{
  "n_layer": 16,
  "d_model": 128,
  "n_head": 2,
  "n_kv_head": 2,
  "head_dim": 64,
  "d_mlp": 512,
  "vocab_size": 512,
  "activation": "squared_relu",
  "norm": "rmsnorm",
  "norm_place": "pre",
  "norm_eps": 1e-05,
  "positions": "rope",
  "rope_base": 10000.0,
  "rope_fraction": 1.0,
  "qk_norm": true,
  "attn_scale": 0.129,
  "bias": "none",
  "tie_embeddings": false,
  "parallel_block": false,
  "extras": ["capped logits"],
  "init": "normal",
  "init_std_qkv": 0.0391,
  "init_std_o": 0.0,
  "init_std_up": 0.0391,
  "init_std_down": 0.0,
  "optimizer": "adam_atan2",
  "lr": 0.003,
  "lr_mult_qkv": 0.4,
  "lr_mult_up": 0.964,
  "beta1": 0.9,
  "beta2": 0.98,
  "lr_head": 0.00593,
  "grad_clip": 0.5,
  "warmup_steps": 545,
  "schedule": "wsd",
  "decay_fraction": 0.932,
  "decay_shape": "linear",
  "final_lr_fraction": 0.0,
  "batch_tokens": 16384,
  "seq_len": 384,
  "doc_mask": true,
  "train_tokens": 137900000,
  "steps": 8417,
  "dataset": "wikipedia_en"
}
Each number is 200 + 30 x the weight over its row's rms, rounded and kept within 0 to 999. Layers, rows and columns count from 0. The size before them is the row's rms in percent of the matrix's.

# up: layer 2 MLP up, 512x128, rms 0.102, rows 204-230, columns 0-127
# down: layer 2 MLP down (transposed), 512x128, rms 0.105, rows 204-230, columns 0-127
up204,136,205,200,207,255,198,169,235,231,203,201,212,182,227,201,229,213,117,180,163,239,172,198,174,221,197,238,238,204,181,196,161,223,209,211,190,168,176,250,230,179,200,211,191,220,191,201,155,205,178,270,165,225,214,228,205,232,184,166,150,232,244,179,190,241,197,204,174,204,207,194,201,205,179,236,135,181,177,206,244,233,247,198,173,232,213,188,253,222,178,257,234,168,192,207,196,186,198,224,226,241,147,181,222,225,246,204,186,178,200,288,105,237,211,201,196,172,256,178,213,173,231,176,223,208,195,155,195,194
down204,132,211,209,191,186,238,237,170,177,201,277,231,207,154,181,234,117,196,257,230,170,229,219,199,229,206,170,180,193,227,264,236,153,170,237,242,161,214,197,197,155,205,229,214,237,191,184,155,204,183,197,248,208,214,214,226,218,183,213,197,221,148,229,225,244,183,196,213,204,222,209,192,162,240,207,252,197,214,194,245,235,212,221,147,218,170,212,177,219,134,261,179,181,146,162,136,203,217,226,198,216,171,156,173,199,245,198,197,220,184,196,219,198,169,158,198,234,172,218,153,207,203,197,231,157,189,202,165,203
up205,113,188,204,209,213,199,195,195,231,140,187,196,227,196,241,222,190,207,215,135,221,180,193,182,213,188,293,214,237,141,232,196,199,191,181,228,159,194,237,189,186,200,229,183,209,119,174,224,150,177,227,189,198,212,184,217,157,210,250,169,227,183,177,206,215,170,209,187,192,198,153,247,220,270,195,166,174,211,224,230,236,212,155,233,216,221,161,187,169,208,168,192,178,239,188,145,247,212,167,233,251,172,216,179,219,241,185,194,173,173,204,156,209,196,263,172,164,279,209,199,155,194,152,177,209,197,204,178,214
down205,118,170,212,198,285,205,205,206,222,181,168,169,216,149,189,194,165,231,219,197,242,194,168,201,187,198,259,174,184,224,248,205,196,212,181,246,177,221,238,156,217,135,209,268,197,234,181,213,217,189,145,236,270,147,140,221,153,195,159,207,191,191,210,236,182,202,219,225,209,222,220,210,178,213,236,208,268,185,224,186,227,168,235,188,184,182,202,180,197,254,185,189,194,190,232,193,177,253,154,191,189,221,172,214,230,224,187,185,204,204,183,203,198,186,157,206,205,166,292,177,159,208,212,223,162,258,183,203,230
up206,127,175,139,202,201,192,235,214,234,212,180,290,229,206,218,190,216,155,212,174,221,238,176,217,157,217,208,189,183,164,156,152,212,180,210,178,200,219,209,237,199,206,266,168,200,143,204,201,184,168,220,199,230,213,181,191,186,201,237,152,188,166,231,230,227,157,247,239,173,222,203,235,173,178,196,205,192,194,188,160,206,215,197,175,256,195,199,212,217,133,187,167,172,228,160,116,180,193,241,190,209,187,167,193,197,239,216,140,206,203,204,171,180,191,186,178,153,223,191,245,178,194,173,227,255,212,253,140,252
down206,136,228,163,203,206,202,194,225,207,239,114,171,189,184,192,204,235,197,200,201,224,213,249,235,169,217,201,159,194,195,187,180,147,193,223,153,214,169,226,218,118,166,193,178,206,217,159,238,154,226,157,208,165,178,206,185,201,140,235,179,192,220,203,224,161,190,169,216,180,227,185,234,148,171,121,200,235,186,170,166,240,200,196,184,196,170,167,210,202,222,203,181,167,214,207,180,136,213,211,214,207,235,173,156,165,218,185,168,200,233,164,201,191,227,239,198,233,85,196,208,175,234,199,210,167,172,222,222,214
up207,035,243,179,241,158,248,199,197,214,190,212,250,216,165,213,191,207,148,182,187,194,237,167,209,201,203,242,249,211,187,162,174,197,203,207,170,177,217,209,222,167,206,212,207,232,211,186,196,220,139,266,164,211,203,216,175,217,196,184,164,186,171,210,223,213,216,266,210,232,199,185,206,151,201,226,204,138,220,177,202,214,217,200,265,246,182,198,255,211,181,251,225,197,240,193,153,201,179,193,184,204,226,245,167,235,227,221,191,231,139,287,157,261,190,217,171,126,212,201,252,223,220,171,189,198,176,181,164,223
down207,027,178,252,238,207,201,265,216,278,170,196,188,207,176,221,237,196,152,239,195,181,217,186,198,202,203,213,173,220,145,188,173,253,155,239,167,208,178,191,185,205,211,208,153,198,177,207,123,183,208,174,208,267,259,214,157,242,155,193,198,166,187,275,204,250,159,192,203,237,204,196,191,244,172,214,219,272,201,236,202,170,180,170,163,171,192,179,197,182,181,194,186,194,214,222,205,212,231,216,123,189,179,246,224,237,196,248,187,198,209,204,164,185,194,189,156,188,205,200,143,195,206,214,188,224,195,210,151,220
up208,120,227,145,256,167,207,196,214,211,195,196,208,233,195,164,183,200,176,215,101,229,205,246,169,205,204,193,227,197,201,168,214,201,135,197,200,154,177,145,264,171,178,179,176,153,169,227,143,201,180,210,159,176,226,221,174,233,155,173,154,209,200,169,213,206,214,265,241,186,159,163,234,182,244,228,225,135,193,225,202,240,173,233,219,226,151,221,180,207,166,248,215,202,255,199,162,223,225,179,199,194,237,205,185,229,195,227,198,201,193,199,190,225,235,167,233,176,182,239,223,181,202,202,213,193,193,147,194,160
down208,136,194,157,206,153,217,215,213,190,228,210,174,196,224,189,214,180,206,307,141,189,193,195,175,180,187,161,167,198,223,220,227,189,208,184,175,234,190,186,178,164,193,190,176,201,170,153,241,224,208,143,162,211,210,217,142,207,191,239,169,240,173,186,181,208,199,220,203,246,242,218,225,236,186,210,215,183,219,297,166,174,210,198,156,126,208,175,206,186,214,233,190,167,181,196,268,191,223,147,188,189,232,226,209,201,211,166,185,215,208,168,176,194,191,164,252,254,156,168,179,206,185,239,242,148,157,201,198,206
up209,114,249,159,169,194,240,220,252,234,235,193,244,212,173,216,198,170,162,249,201,174,165,167,225,219,194,183,223,238,196,170,203,224,252,174,231,209,254,205,217,142,244,181,120,222,154,183,186,205,203,194,214,210,240,203,156,149,163,174,123,185,177,246,217,162,203,226,191,221,249,213,174,196,211,210,246,207,172,200,190,206,160,178,191,217,257,201,187,222,186,190,201,175,230,204,185,232,207,208,205,225,185,204,159,277,171,213,232,156,143,252,238,228,234,214,167,190,198,243,203,166,202,186,201,189,205,210,164,222
down209,108,177,207,213,172,154,189,184,206,161,122,189,171,188,270,194,279,187,235,172,230,177,159,195,204,167,189,229,226,209,161,157,214,176,201,176,183,127,203,184,177,208,197,179,224,219,232,175,159,135,225,202,250,263,204,221,177,188,209,193,164,272,215,227,174,222,215,189,181,195,224,164,159,179,216,188,214,243,228,166,202,217,188,224,180,153,171,224,186,197,186,157,190,165,213,214,150,192,192,205,143,184,187,237,201,197,185,240,185,261,198,176,173,211,220,264,248,179,151,210,181,213,210,224,203,230,193,231,202
up210,118,204,187,182,150,240,191,242,230,197,237,257,160,192,211,159,224,201,147,199,184,250,205,230,224,225,202,201,240,206,164,197,208,167,262,220,195,215,182,223,206,254,252,232,216,228,202,163,240,200,216,200,200,242,249,218,211,197,155,190,213,170,250,252,213,234,226,228,185,217,207,240,172,182,268,148,167,222,200,249,168,198,253,215,216,218,191,221,174,208,208,188,196,207,188,171,244,200,155,194,202,229,202,175,264,207,199,191,170,159,222,179,178,237,148,201,163,191,251,207,169,140,185,132,163,201,183,186,180
down210,128,259,210,172,207,223,172,163,191,223,207,226,240,189,193,203,229,202,184,171,217,189,165,134,237,183,244,211,177,228,249,246,188,183,205,228,196,244,202,197,196,183,223,226,185,212,247,226,164,241,166,229,172,203,219,214,202,173,145,239,213,156,189,170,211,201,204,167,238,208,226,188,188,170,140,174,246,190,180,169,199,213,163,251,205,206,241,149,162,236,228,207,232,196,183,229,224,225,180,215,227,180,141,274,260,263,189,165,230,250,201,227,186,204,245,187,232,215,198,226,166,197,199,218,157,202,214,257,154
up211,097,176,181,216,178,155,197,220,237,179,192,207,205,162,226,248,213,184,187,198,209,212,203,182,178,222,184,210,165,154,156,149,187,133,169,216,207,166,239,173,240,202,170,188,206,180,171,185,169,170,198,169,217,253,229,214,261,179,184,194,160,214,179,212,191,211,227,176,186,202,219,216,141,203,181,219,244,250,177,162,213,207,227,207,226,194,246,204,179,125,256,164,155,197,202,165,242,195,223,168,215,211,274,196,200,231,223,178,238,218,250,171,222,192,127,165,146,208,222,272,221,196,150,210,216,168,194,213,190
down211,127,213,217,232,193,196,264,239,195,238,219,170,174,227,222,161,203,184,180,183,177,194,206,130,214,194,150,184,179,217,190,207,174,174,245,193,231,226,227,216,224,182,181,203,241,218,189,222,245,211,197,169,214,210,130,291,215,234,227,251,228,177,194,232,210,208,225,236,248,133,215,211,186,216,157,211,206,186,202,192,246,252,150,116,161,246,182,205,152,162,196,213,188,193,213,229,199,192,224,187,210,146,196,193,218,158,165,166,235,246,196,184,210,212,194,183,167,170,199,195,210,207,183,257,208,240,228,164,173
up212,142,228,177,228,218,282,205,241,196,200,213,212,220,173,194,177,181,167,191,208,214,184,224,188,229,161,246,221,226,213,143,186,283,208,219,220,183,215,199,213,212,203,214,240,193,148,208,178,274,165,215,210,198,207,177,188,193,190,182,235,179,157,263,152,150,154,220,170,232,219,199,225,157,200,208,216,153,241,235,201,209,191,184,184,198,181,204,212,187,133,188,169,210,186,183,203,188,175,204,228,156,215,174,126,296,191,190,217,178,156,196,245,244,207,210,206,173,221,233,199,211,208,158,176,223,181,216,142,180
down212,139,167,170,183,173,188,242,199,207,152,243,239,196,245,187,262,225,187,232,251,152,217,137,183,193,181,185,188,147,179,155,198,260,243,205,217,234,204,169,197,184,217,219,222,207,208,162,216,170,208,191,205,195,255,218,179,208,229,183,188,182,210,222,224,234,185,233,219,191,238,209,126,185,203,233,218,226,176,143,217,208,134,228,171,177,197,214,154,156,173,215,212,169,216,163,200,196,167,178,169,196,173,192,224,139,142,227,237,180,238,194,224,133,217,185,202,168,206,192,216,257,194,202,212,184,146,201,219,252
up213,125,219,195,206,203,250,236,175,204,245,173,246,191,190,196,161,246,187,239,163,197,189,158,163,207,173,192,234,280,210,233,223,266,216,173,208,147,234,223,193,114,143,234,197,231,200,174,263,220,155,193,173,223,201,190,207,203,186,171,210,178,215,144,222,192,201,220,225,206,211,228,227,180,189,217,192,165,246,227,201,218,199,198,224,192,227,202,232,207,141,199,180,159,225,174,183,226,173,236,228,245,172,232,238,225,222,240,194,191,188,225,181,187,175,239,181,126,205,191,225,154,222,182,225,235,184,233,147,217
down213,126,179,223,238,213,176,185,126,195,178,175,173,183,201,155,182,172,204,247,260,214,239,176,205,209,243,202,179,149,209,155,162,206,223,200,165,190,170,217,194,176,240,203,234,195,183,151,173,191,265,191,240,184,236,203,266,274,175,195,150,210,183,232,222,239,147,148,246,186,231,214,215,257,179,182,194,233,191,207,176,197,190,195,232,169,198,210,187,241,228,179,220,209,156,185,205,182,227,204,211,183,244,219,186,217,199,207,199,194,164,181,183,199,178,200,207,193,154,171,121,240,169,220,187,253,179,232,262,179
up214,044,187,175,249,179,217,190,212,215,194,184,261,239,199,202,208,224,203,211,178,181,216,182,197,161,185,206,230,258,127,139,194,251,211,197,195,159,218,217,266,222,184,186,220,209,193,181,183,179,152,265,179,227,187,221,181,171,178,181,157,154,198,197,180,180,201,287,218,234,197,165,184,198,191,223,151,142,178,240,197,145,209,223,206,241,243,196,223,209,158,224,224,157,235,178,177,228,193,235,180,215,196,224,179,238,209,214,199,179,154,264,163,211,199,176,190,120,241,209,227,225,180,159,211,224,198,197,176,207
down214,036,222,168,189,191,154,153,192,196,227,231,164,194,205,161,202,142,196,231,218,217,160,198,216,219,179,209,169,190,207,254,231,175,175,198,178,173,234,165,165,216,241,178,205,186,205,185,227,212,219,205,208,282,184,171,218,160,235,172,183,245,200,201,142,238,192,185,212,202,178,291,194,203,219,164,247,200,147,196,184,241,219,219,167,166,196,238,180,205,248,222,194,193,172,162,174,199,243,196,207,189,173,207,215,225,192,132,164,209,195,142,168,228,199,162,214,242,155,151,183,204,242,222,223,245,247,263,198,201
up215,134,235,186,236,209,191,197,196,182,200,185,236,174,185,242,166,170,105,238,184,237,208,226,162,211,188,208,183,218,196,126,204,225,229,157,188,202,182,191,198,177,162,204,166,161,221,217,191,233,196,245,192,164,228,217,180,205,189,193,184,174,177,177,201,222,236,250,216,197,191,142,189,168,174,225,201,193,253,224,231,204,182,193,227,207,193,185,249,241,168,201,162,210,205,184,179,268,132,193,256,203,237,193,143,207,192,252,185,240,179,261,164,164,203,186,190,132,213,222,183,174,221,188,142,182,182,171,182,254
down215,130,181,256,202,182,214,201,190,219,244,238,165,200,120,175,153,181,239,156,211,189,262,188,199,243,235,208,279,218,196,255,227,156,115,161,203,208,189,164,209,142,251,205,234,210,266,205,206,228,177,218,199,200,181,211,244,174,199,204,167,203,176,188,216,160,151,190,231,193,169,188,202,189,224,202,189,178,220,210,249,190,230,167,229,207,216,229,188,161,205,210,235,217,213,233,206,183,210,153,223,250,179,194,139,188,223,243,197,239,198,179,167,160,186,151,175,221,172,224,173,208,208,222,207,210,202,216,186,238
up216,052,243,164,228,193,238,203,211,240,229,218,251,220,190,192,210,185,183,197,176,198,223,205,234,187,182,198,218,208,200,157,141,256,182,185,179,137,241,204,196,206,191,171,187,177,176,169,186,222,126,246,144,174,215,253,178,174,150,188,170,141,148,177,209,225,161,235,208,179,242,187,194,164,240,241,221,143,226,221,186,211,167,203,254,231,195,210,205,202,170,243,185,170,223,173,167,183,163,235,168,247,214,215,192,231,244,247,188,185,162,281,188,217,233,196,208,182,228,200,230,204,190,158,159,180,199,208,177,195
down216,041,193,227,188,217,165,187,207,142,166,245,242,256,191,250,118,199,222,252,216,164,259,215,180,181,194,218,179,194,240,184,238,198,158,234,199,222,191,187,192,207,122,233,232,231,168,190,221,196,211,207,237,195,211,247,184,186,149,191,221,261,176,161,207,199,246,219,219,190,213,179,165,211,193,182,201,245,255,179,183,153,210,213,211,176,176,196,153,199,225,187,186,228,203,218,172,207,162,226,244,192,198,235,215,117,233,159,205,173,236,189,189,189,177,220,157,158,196,147,192,232,227,220,184,182,172,190,239,185
up217,041,217,178,241,181,208,222,199,228,218,216,260,183,204,219,218,194,152,216,182,153,216,172,172,166,212,199,202,247,158,167,196,251,205,220,194,176,210,205,191,187,205,192,210,201,190,186,183,199,166,248,177,190,231,202,152,172,177,158,170,182,169,237,212,168,145,253,200,237,241,178,195,201,196,223,200,170,232,194,195,211,176,206,243,217,198,152,265,196,202,234,227,184,234,181,125,228,198,203,197,199,226,222,170,248,203,255,191,218,160,276,172,234,202,207,193,149,203,186,262,169,195,111,175,230,140,166,155,217
down217,033,259,223,175,199,151,179,212,185,184,236,198,157,228,194,171,196,180,176,163,220,281,218,211,175,203,243,182,198,189,163,294,219,202,235,160,164,162,250,246,153,185,193,238,191,240,247,202,214,216,235,195,176,175,206,183,185,168,213,213,125,185,189,188,189,233,230,237,162,234,248,182,201,179,233,152,194,230,192,181,228,192,225,183,203,171,222,196,214,184,222,196,222,168,196,207,138,211,175,221,222,217,173,177,190,234,238,150,153,252,220,197,180,222,176,206,207,175,213,170,199,190,160,273,204,169,194,168,181
up218,049,229,134,225,256,252,197,200,219,231,214,219,252,205,242,227,232,162,205,193,198,192,203,206,168,194,195,198,192,179,189,189,231,206,204,171,182,193,195,241,192,207,177,214,191,176,228,190,171,151,245,173,196,206,236,161,205,184,188,122,158,191,202,196,138,188,254,231,205,239,122,254,167,184,209,193,179,230,205,185,201,176,236,223,222,206,177,251,198,147,215,190,158,231,196,175,226,182,224,217,207,213,248,187,273,244,234,231,176,141,261,175,246,197,190,228,170,208,202,238,218,177,177,163,228,169,199,177,158
down218,043,174,215,160,162,195,237,90,214,204,231,224,180,191,211,181,225,197,226,153,183,214,150,157,181,190,228,226,220,173,226,140,205,220,222,210,199,174,181,168,183,194,194,212,214,204,163,176,193,202,176,231,241,203,178,241,245,171,207,232,214,237,163,184,224,165,141,234,221,234,292,141,226,204,214,201,195,142,240,212,165,197,171,167,233,187,175,225,184,221,194,242,217,183,219,207,232,215,158,222,239,191,171,232,176,186,176,212,184,229,215,162,185,186,196,207,257,132,178,161,175,199,232,224,207,182,236,221,191
up219,138,236,161,202,242,273,167,187,215,221,168,212,191,195,198,183,213,170,230,194,240,202,206,188,230,196,236,252,192,194,188,149,259,198,197,155,148,235,170,232,175,196,156,189,140,196,185,164,222,202,199,202,230,259,178,163,163,160,192,178,156,198,187,220,150,203,270,174,239,165,223,200,178,183,168,203,151,268,251,201,268,199,171,232,205,191,211,224,195,164,189,191,202,233,153,210,162,187,234,211,205,245,172,164,236,236,231,205,201,208,214,201,209,212,232,161,177,199,251,250,222,247,221,196,224,193,194,194,199
down219,135,244,153,171,209,193,173,254,202,204,194,221,189,194,189,181,124,165,213,245,160,159,185,168,165,183,240,194,211,234,197,201,212,211,203,187,183,209,191,221,249,180,184,202,178,220,195,220,194,219,165,251,262,214,171,178,176,156,193,230,201,249,145,161,196,237,213,215,212,205,221,173,205,206,206,208,252,155,185,189,152,217,235,222,231,201,199,214,159,199,201,202,208,163,187,224,205,252,158,184,210,222,221,194,172,167,228,226,279,284,162,222,207,205,181,237,255,245,209,224,242,173,187,278,175,214,187,241,183
up220,132,243,185,237,226,236,194,230,219,213,182,215,214,208,184,156,177,139,178,244,187,220,160,224,159,229,226,226,215,199,205,192,193,198,208,167,215,207,187,239,151,219,183,167,223,224,172,112,221,197,231,208,173,226,161,176,203,214,154,155,192,216,164,199,220,201,211,233,238,215,176,220,158,215,246,160,144,230,193,192,175,165,245,214,196,223,167,212,219,127,187,237,189,217,247,198,257,178,184,208,195,182,231,188,204,217,243,147,165,132,221,169,191,186,220,199,175,211,224,177,196,180,180,240,251,166,138,140,197
down220,133,218,238,241,211,168,261,234,270,185,228,230,199,168,172,200,208,211,172,192,212,189,212,223,222,249,193,220,167,290,205,197,192,187,195,194,209,190,184,201,168,254,210,247,209,142,201,186,242,216,181,242,234,232,206,203,196,164,207,176,205,211,199,251,159,180,194,267,239,212,207,242,211,225,202,121,199,238,136,241,180,210,215,209,201,202,186,190,224,197,167,249,203,153,254,187,158,171,202,134,142,188,192,187,181,211,143,156,217,204,198,201,202,220,177,157,201,235,225,228,175,229,203,204,161,181,215,188,183
up221,056,204,148,255,160,235,206,229,253,217,226,254,209,175,179,202,210,159,212,188,200,212,174,203,192,234,219,225,266,139,159,152,257,178,189,195,167,220,183,190,175,209,219,182,233,209,190,171,191,167,294,182,214,189,210,181,203,186,199,168,155,174,198,205,195,203,278,198,199,233,174,216,189,196,254,199,165,234,172,214,198,195,220,200,217,188,196,219,208,188,203,206,191,224,167,176,194,189,231,180,206,223,193,181,258,249,229,224,169,141,264,172,225,209,183,215,128,214,175,211,237,196,145,169,242,159,196,145,210
down221,051,212,162,213,169,158,216,137,202,194,173,181,225,213,251,200,184,171,189,182,232,252,231,206,186,117,225,210,189,190,211,267,172,133,228,231,177,180,201,193,196,201,206,172,167,229,163,261,249,143,239,216,206,226,200,182,219,268,180,170,177,217,184,194,212,137,187,214,245,193,183,221,196,208,177,244,255,218,207,206,211,174,163,171,192,227,167,236,194,226,233,212,173,204,229,204,225,178,269,200,195,256,257,212,214,237,200,177,155,172,221,169,211,226,202,222,215,175,201,159,228,237,200,180,250,171,201,216,212
up222,128,242,173,211,177,241,190,257,214,185,204,226,174,161,228,236,188,178,158,219,162,183,188,223,158,178,190,199,191,185,189,152,244,212,175,220,235,188,288,265,157,183,174,231,197,187,171,226,207,178,286,172,237,206,199,207,217,138,164,174,147,180,201,185,196,215,201,210,254,194,206,168,211,154,208,191,183,183,273,152,208,214,217,184,210,217,172,227,233,195,187,166,143,204,199,195,186,222,191,179,194,152,193,206,204,202,214,228,177,197,217,177,254,197,182,175,183,255,220,243,217,206,164,183,283,169,237,190,210
down222,129,192,225,207,195,189,240,171,221,168,196,199,245,181,193,249,235,234,177,207,224,214,155,187,214,217,218,191,170,144,246,208,93,228,169,232,214,224,226,183,193,198,204,220,126,177,217,245,184,223,215,233,190,164,189,200,201,203,166,233,208,222,199,209,231,274,161,202,210,235,200,199,206,220,193,192,179,237,225,193,197,192,148,179,167,229,175,228,163,235,153,201,194,192,235,205,212,195,194,242,214,206,228,230,248,214,140,125,240,228,208,246,134,171,193,188,206,206,169,175,147,219,226,225,218,232,188,146,190
up223,107,256,187,140,179,219,180,156,228,182,140,240,198,237,165,210,213,202,198,209,224,244,179,217,204,237,196,224,205,167,219,197,233,231,170,214,167,248,198,189,187,210,224,182,206,190,154,144,197,153,259,158,191,250,227,197,196,224,184,188,199,218,210,159,206,211,217,188,205,184,209,182,203,185,211,162,193,192,277,198,239,153,233,205,243,190,208,201,169,121,191,190,193,214,142,109,201,213,225,195,175,204,187,209,213,168,236,176,181,205,247,147,203,173,208,214,158,218,256,212,147,189,207,154,249,168,185,170,231
down223,107,220,137,151,162,214,200,207,183,219,184,162,209,219,151,151,157,201,256,224,208,175,195,171,236,196,193,194,192,168,244,204,189,228,229,235,171,187,186,184,220,231,200,213,166,220,244,193,184,233,233,156,240,231,214,199,185,247,222,171,196,237,213,200,225,170,226,163,219,112,190,210,224,205,175,182,138,190,169,193,222,180,207,165,190,198,220,157,260,239,227,215,216,162,209,140,152,175,205,196,160,173,172,220,210,214,171,266,123,162,176,199,182,169,186,134,230,198,223,198,194,228,214,172,211,240,203,212,187
up224,128,224,207,222,151,270,228,217,232,225,195,236,198,196,191,199,208,185,199,183,185,214,189,199,198,178,230,212,176,198,204,205,204,235,222,247,193,188,196,175,205,193,188,240,266,163,194,228,240,144,186,164,205,215,199,183,184,229,189,202,147,147,209,147,172,191,248,178,202,122,173,253,190,251,187,162,166,250,207,134,202,195,261,221,170,204,222,182,203,196,205,189,188,271,134,181,210,190,177,194,209,165,295,182,219,205,213,245,163,168,197,243,213,174,218,133,187,201,199,240,220,204,173,201,225,205,215,186,212
down224,130,229,196,190,160,203,145,251,256,223,225,172,146,191,186,185,238,202,255,204,168,202,213,208,181,275,149,218,166,219,173,203,162,186,222,184,153,163,272,210,242,243,183,191,171,214,208,228,178,219,144,237,224,191,214,191,199,202,206,212,176,198,176,209,202,158,156,224,181,231,183,157,158,192,273,200,228,218,159,165,193,175,202,260,270,180,203,175,220,202,199,252,152,196,196,260,187,219,191,224,227,206,228,181,180,190,212,232,163,186,142,209,222,225,222,219,196,195,198,209,214,226,212,246,210,176,229,236,169
up225,115,274,137,190,168,169,232,162,197,188,168,245,209,189,214,256,166,157,215,199,209,166,208,178,201,186,170,262,217,111,156,202,223,190,203,197,236,209,235,247,178,236,238,145,202,234,186,143,199,231,226,160,186,202,186,227,228,166,177,165,209,233,180,213,190,233,227,219,176,182,189,161,231,212,230,194,175,216,176,226,183,213,256,260,194,221,194,216,185,202,221,238,185,229,205,209,239,218,242,163,191,152,186,193,239,252,195,219,216,169,210,211,217,216,202,199,187,205,262,194,263,168,166,202,190,209,239,206,155
down225,139,183,163,201,180,165,239,180,174,192,166,172,216,221,196,174,229,191,233,241,191,201,191,202,257,196,224,249,212,219,219,234,194,212,255,141,263,201,195,232,215,238,205,160,222,185,186,152,205,223,163,240,225,221,157,196,216,155,172,221,210,230,168,180,232,197,231,241,235,185,241,148,193,175,230,138,227,179,219,172,215,238,217,176,137,164,178,202,230,240,161,229,201,223,202,183,210,237,238,168,167,195,191,194,219,210,183,192,219,253,141,226,203,228,213,214,279,126,148,179,178,205,209,213,165,179,187,206,190
up226,047,232,173,234,215,225,229,222,230,216,195,240,222,214,222,233,219,145,208,186,218,235,178,193,161,188,218,234,234,157,176,185,245,184,179,223,195,209,232,248,199,181,172,200,211,180,140,178,184,159,262,158,212,208,227,183,244,183,166,154,169,170,217,194,198,220,251,198,195,187,208,199,165,193,250,196,140,246,243,175,240,188,238,226,211,202,224,230,207,193,222,196,162,248,180,121,234,180,167,222,188,209,275,172,225,240,243,212,192,134,241,161,201,216,206,212,170,256,175,207,210,196,173,186,170,192,231,161,175
down226,037,203,172,191,237,225,224,181,216,191,157,232,187,248,206,173,237,157,192,155,143,217,189,159,179,146,204,220,198,164,221,195,193,203,214,211,223,162,204,156,116,165,188,201,171,181,218,198,162,217,177,232,212,250,223,149,179,191,171,227,222,189,164,173,204,187,181,157,251,185,187,229,188,162,238,262,200,174,201,233,185,255,219,258,166,217,156,242,202,158,260,213,195,225,242,224,219,157,233,219,162,173,186,149,189,184,223,210,244,218,222,172,202,220,200,227,204,194,221,204,244,181,272,198,199,208,171,172,160
up227,043,207,140,239,202,256,210,207,225,213,217,255,195,202,212,215,213,163,191,165,212,219,180,197,172,203,231,249,257,158,180,168,221,206,205,198,168,220,231,234,201,198,214,215,180,229,215,217,189,161,252,178,224,206,197,166,245,180,206,180,152,144,228,194,177,180,238,240,219,207,193,229,166,193,243,189,173,201,190,203,193,208,212,196,186,227,223,254,186,195,208,195,187,236,187,140,242,182,230,175,221,232,247,168,261,229,214,238,212,141,271,146,214,217,210,211,168,228,184,223,222,191,124,175,237,130,167,175,158
down227,034,220,160,218,220,214,233,189,165,185,184,190,218,195,230,145,200,197,182,112,163,185,187,191,165,186,203,187,218,163,169,210,195,151,197,229,261,242,166,219,191,196,222,161,174,198,179,135,212,164,188,244,142,176,190,234,223,211,202,218,208,184,237,164,248,179,137,188,164,188,202,213,168,232,201,191,210,240,220,220,219,230,223,239,247,222,184,219,192,209,215,157,179,197,162,139,173,140,223,179,214,173,229,159,242,278,183,180,223,203,198,166,241,218,198,224,264,234,193,201,231,177,204,204,204,208,227,214,144
up228,141,194,177,210,185,250,184,137,182,195,222,237,184,166,213,209,223,140,138,161,252,247,188,210,199,225,195,204,206,225,213,211,293,177,209,153,175,203,193,202,194,201,221,170,192,224,211,204,226,83,210,183,195,204,173,143,228,157,197,177,202,187,201,200,235,228,219,192,222,190,137,248,153,223,209,186,204,200,197,211,231,214,180,191,206,206,171,284,209,168,230,200,189,168,183,222,233,149,196,200,171,262,209,233,198,215,238,184,201,182,217,173,219,195,169,211,181,229,232,213,171,201,187,220,249,196,189,137,226
down228,140,178,200,203,144,219,175,176,223,191,219,234,223,152,218,195,221,189,188,221,246,216,193,193,174,274,199,265,231,192,213,221,207,171,180,204,208,195,176,225,213,241,202,199,246,198,163,236,222,168,149,230,232,181,171,242,252,213,241,228,301,186,166,191,245,197,163,207,199,200,188,183,226,199,186,209,203,188,170,152,212,196,193,212,169,145,232,226,176,165,213,252,233,228,266,256,227,181,229,164,200,198,168,256,182,175,242,187,203,210,186,196,239,233,179,185,197,238,245,170,227,172,252,224,203,243,188,213,180
up229,110,195,162,184,168,218,184,215,260,208,228,206,243,191,229,211,209,206,175,205,130,173,149,187,191,248,170,226,188,165,175,190,196,203,204,208,192,183,237,228,187,247,182,195,151,213,262,186,204,180,220,144,222,216,188,185,190,172,240,166,183,200,186,177,177,229,223,200,218,234,174,171,234,165,223,205,141,217,205,231,168,163,184,225,182,155,195,190,252,150,293,220,187,243,212,190,210,199,200,192,200,202,223,141,212,268,202,230,168,140,199,207,238,244,198,178,170,210,223,234,197,159,190,140,235,239,256,194,215
down229,132,179,189,217,185,185,189,183,227,214,179,111,199,146,256,166,211,210,180,262,221,202,224,205,180,219,199,183,169,202,250,253,198,231,196,242,203,212,212,218,161,206,185,230,188,205,212,185,231,204,188,193,250,229,180,221,220,230,220,232,228,191,217,128,178,214,165,201,279,190,216,233,213,228,217,142,222,213,218,197,185,239,170,200,130,158,249,197,170,180,199,195,184,226,273,179,149,173,223,224,184,183,184,242,221,189,145,187,171,217,116,221,247,208,179,213,192,160,204,197,210,159,225,208,195,196,179,165,208
up230,119,202,177,213,208,239,182,188,219,219,218,274,190,180,145,205,187,161,242,192,223,196,186,177,197,171,232,199,143,193,174,155,196,213,190,212,190,205,235,182,160,184,187,192,174,177,223,158,215,131,203,147,223,204,167,185,251,199,157,204,181,149,171,228,178,223,258,186,154,183,188,211,239,242,206,212,207,203,198,168,210,195,225,248,198,215,219,176,271,163,185,206,125,204,153,144,206,179,214,151,213,251,162,153,243,179,246,215,140,189,204,198,204,242,143,185,194,174,175,208,179,231,204,207,196,174,181,193,250
down230,126,164,213,119,264,246,167,231,208,210,223,177,200,238,179,199,203,238,210,242,211,187,204,188,194,152,256,170,185,165,177,155,175,236,222,199,252,210,211,233,221,205,204,236,220,273,244,172,227,203,211,213,160,190,229,188,228,185,208,194,198,197,161,167,218,220,202,177,197,140,161,178,189,189,161,187,178,222,199,196,218,218,166,196,195,262,189,197,155,245,152,174,179,177,183,188,196,250,132,231,172,197,184,156,214,199,188,206,176,224,159,241,201,211,209,253,241,142,180,146,197,198,250,211,223,198,229,189,246